Weights of a small GPT-style language model, trained from scratch on English Wikipedia.
Architecture: RMSNorm before each block, rotary positions, tied embeddings.
Training: a variant of SOAP for these matrices, 6260 steps.
Each number is 500 + 40 x the weight over its row's rms, rounded and kept within 0 to 999. Layers, rows and columns count from 0. Numbers have three digits each. The size before them is the row's rms in percent of the matrix's.

# gate: layer 5 MLP gate, 1024x256, rms 0.12, rows 574-587, columns 128-191
# up: layer 5 MLP up, 1024x256, rms 0.125, rows 574-586, columns 128-191
# down: layer 5 MLP down (transposed), 1024x256, rms 0.119, rows 574-586, columns 128-191
gate574 110:488502534507437486492589546506437571561471450531458528526434448456589508464532512479508588496482542544492457446451493508535480521477518474494449534490520474541489513488548528459453518504554498
up574 108:527468479435537479491575447502479495527476473504488513519561480491505510549511526430501441449568466489556523561557462557412557475464514502538499505453471510529540527477476447454488553483487530
down574 102:510385446435501535546566516507613497483526479511540468498575487498511531521468435489473417478470501526532545504473561569518395482514555476537486487521492442536541581438562509543587550499500460
gate575 101:483522445463466453451514479475559544538488562553478453464473597477537482507546490476511509416529552515539416470502516513499481533493529526508461466504483525427496497388462474548576561428438494
up575 098:466439428484485435438476492517506501547526497566484506576505473430487460515487496520478458554563596522571528512496528470456492469500518516474482476517552516526427459457514490414536536558498507
down575 098:446526460476536465420512529482577585451478575575525506481481499508509599542553458515524498542539493466515477440478496511544467497481404536525473462501482481505516486524534476522480435535439537
gate576 099:458523520483496494496453503477426465477579522508479479431520514532508522498481516589490505502539542564452456560532497615482516583467450526545552510460519443493460517514496526528491530432484437
up576 103:456494478433511534527495520477494600470493522484546571511441490530508488514496480521528597554474494485481495499476540479528527461527497466503467500502499477452536515511471497573476487510556472
down576 106:437587482478481502522425575504529545442486533473459555551539544510482519472509475498501506560593514521478590450524569493550571447414514426501542428450532544493528510496468425452521481537492504
gate577 079:500547565559528547541469530492531456531506510564460478385523516539501495540566506465521422542558451472516465496493566459503514523578552465511492554461490433427531454465495538477497532577469450
up577 099:465498455495545597518464542488434489466462481497566507512469445521556521548505501588458496578486551428506529504442480465522445494462504513536532455491487475572496512540453540450487534484506591
down577 084:564511491496528512499484536501505574467514541504482475410559465514478515518488447457540490502474503507480574523510518549476540492495508523516449448594548511515445576464457494472524521447489496
gate578 104:560489444531456513446422422541526478454533538475433567503486479557431407528530453499490480480483467530525546519499529515472516583552494530496468471523517489557514520447503481521479381506540476
up578 106:466435521552576456568536465514513458450491487468568450465501509477475573483546570545500518493600502507434526464548511457602515462487460517521499464495457526420540544503459539472562450492553468
down578 107:502457509474502556505532523488436488518519546515515491481510421505518452471526511488479532538468454557437475547507569507485530513449442529574521503538556510473501491494447469432427487538446525
gate579 097:484524456517494437576519447452483506561447524558488449420538498511470563482435482533484478557502505548479423507484522520506526446453499517469460580487539497451435485552497503501450500447522489
up579 098:439537494500420510532477463485493503452512528451501488422526525492514492610507538528468486484534537537565521460518495489528493467485452592548521448429464485428468495449427490463458419534475537
down579 095:498567520499464550490551466523425515571439474536516517548447528522549482500492516429485480439484480490517454468538468500479470524455526493443543551515509464445456492545520507451463537487504558
gate580 095:423533493429521499543523560480521622581505445496562436532465438512465519572444497520455461539594429526532470461491469488504491505531599524446496504477448490518441476518467459502505559414467514
up580 098:488511463494531495493509528539540502470473575444406514489553535546511550455518486475524523509601417522487475526537491532520517495487510528471503510515480571495486484473488471552518452526527539
down580 098:531479547506496521498518474460585467476487578555515506439511520548513472541474547493508563522476520532567502527510457496527533458419554453437529483483534491455531558465492525528529548476513530
gate581 099:552475460551511411396513436467477516440544585461506513455472537507505535494525500521517482483511499537485432390516539495478544522503463488433539557441493526530484467534493459543431444509471559
up581 095:451467508461521554531500492506489475481646519496463462522466411417463575494480519465530494514480511519482521436530459512515546534578464496500476574544556527428459460485491452474460502429493563
down581 102:513457534465511489503570491472389472516532521424545509503534484508493576462487483552495561514480495527503562487602494479458514456462524570472554506580541495488536446498489515451436570537579548
gate582 102:521499449515409470497489481519492562474547486503436443520552494531488504511502449550475478441505525546502494421432494539506561519493478480468513495446446498484496562524531510562460535533490560
up582 099:478574493483462502444541536446493579538451548488458527446425481489455534460446502527490499594549478516508565478491516379533499458496514570444450464540475507573532471495534541486535488527458551
down582 104:543585541533468514484565537498472452481463497454476510470508481474463425567439506467483527504517437565467550480527476449565468522517520487480454486507512460493545482501495569483526446507462587
gate583 092:541462540509521510505486489528413515513531458486436497514488532503457632557532445494478464521539556537468474547446417493495484417566565518552510512466523545490478554469471580511530484506492533
up583 098:578483522556465489554572469577450510500487466460462593500497439500469476502563486503447497538554534511502505477482460540524508438502523503525509512532529518481509511555474510478418485530492469
down583 092:429548477470492473550415485499464457477451502519472520520545575520446545493475489500542501478486522563494513559496545506525499428380558480492594520503487498533498465536468435499527510495482459
gate584 110:500480586465560533486503426531475536565519421477508520538522539507510481487569493501491480518529535518428495484548495486495472479554477513480514511476426488460437487523493579543501520497543477
up584 106:448522483502473476479512476505532534523495468495564420460609528535498554451502509500499485498465529540504439405510500551498537450500456493471527567500476513516513465461493524496503561577528465
down584 110:514487509448494538471561496550440543483454409504471540524523497515548493548521561527449459419486568532493505474486543493528602469464457514511519551490542525493464548563477469530489529575569539
gate585 103:478467521503508519506554505486469498527499496449530447467424431550531419490537463518502576480522517482506488557463543524385499484506478522523431539481474555451507495469511496525461493419533527
up585 095:369556630476525500578483496496544492551492480537478465481541513468475474555492459506532448529500483492452503555465419514462487525542424522526506427523467413461560453479456582508485551492512518
down585 100:509518460511514486519579500608456537532457468503563538544432458577564441464475524528514535558488563499470463500507546473497504479542476529489464498466577532545527484518555505491539469457509570
gate586 100:486552463563493506510543453499538493556499458534462478557464527537502493495536554476504467528502551559501541492527483466457501493561598504545480536560528587534583489556501539538525481597480472
up586 101:532566486473475513508481524498538481524526482479487496491451515550511435452467534435470411455606491485537509459509469481503498540488568529453532459524437558521606508503593568569504524521505508
down586 099:467490502485447457506426549480528446486465483546489506573502463460536520471486454424595542447502454522524565507569438536570478546477525521473437468530535449477495539480518512484456507619451551
gate587 097:546512515488530465525526471527498460488498500553457533519477537440532567532585471433486504440471520489491490513498569517524558458511531452467533494540500517519467505487458492603553460448516493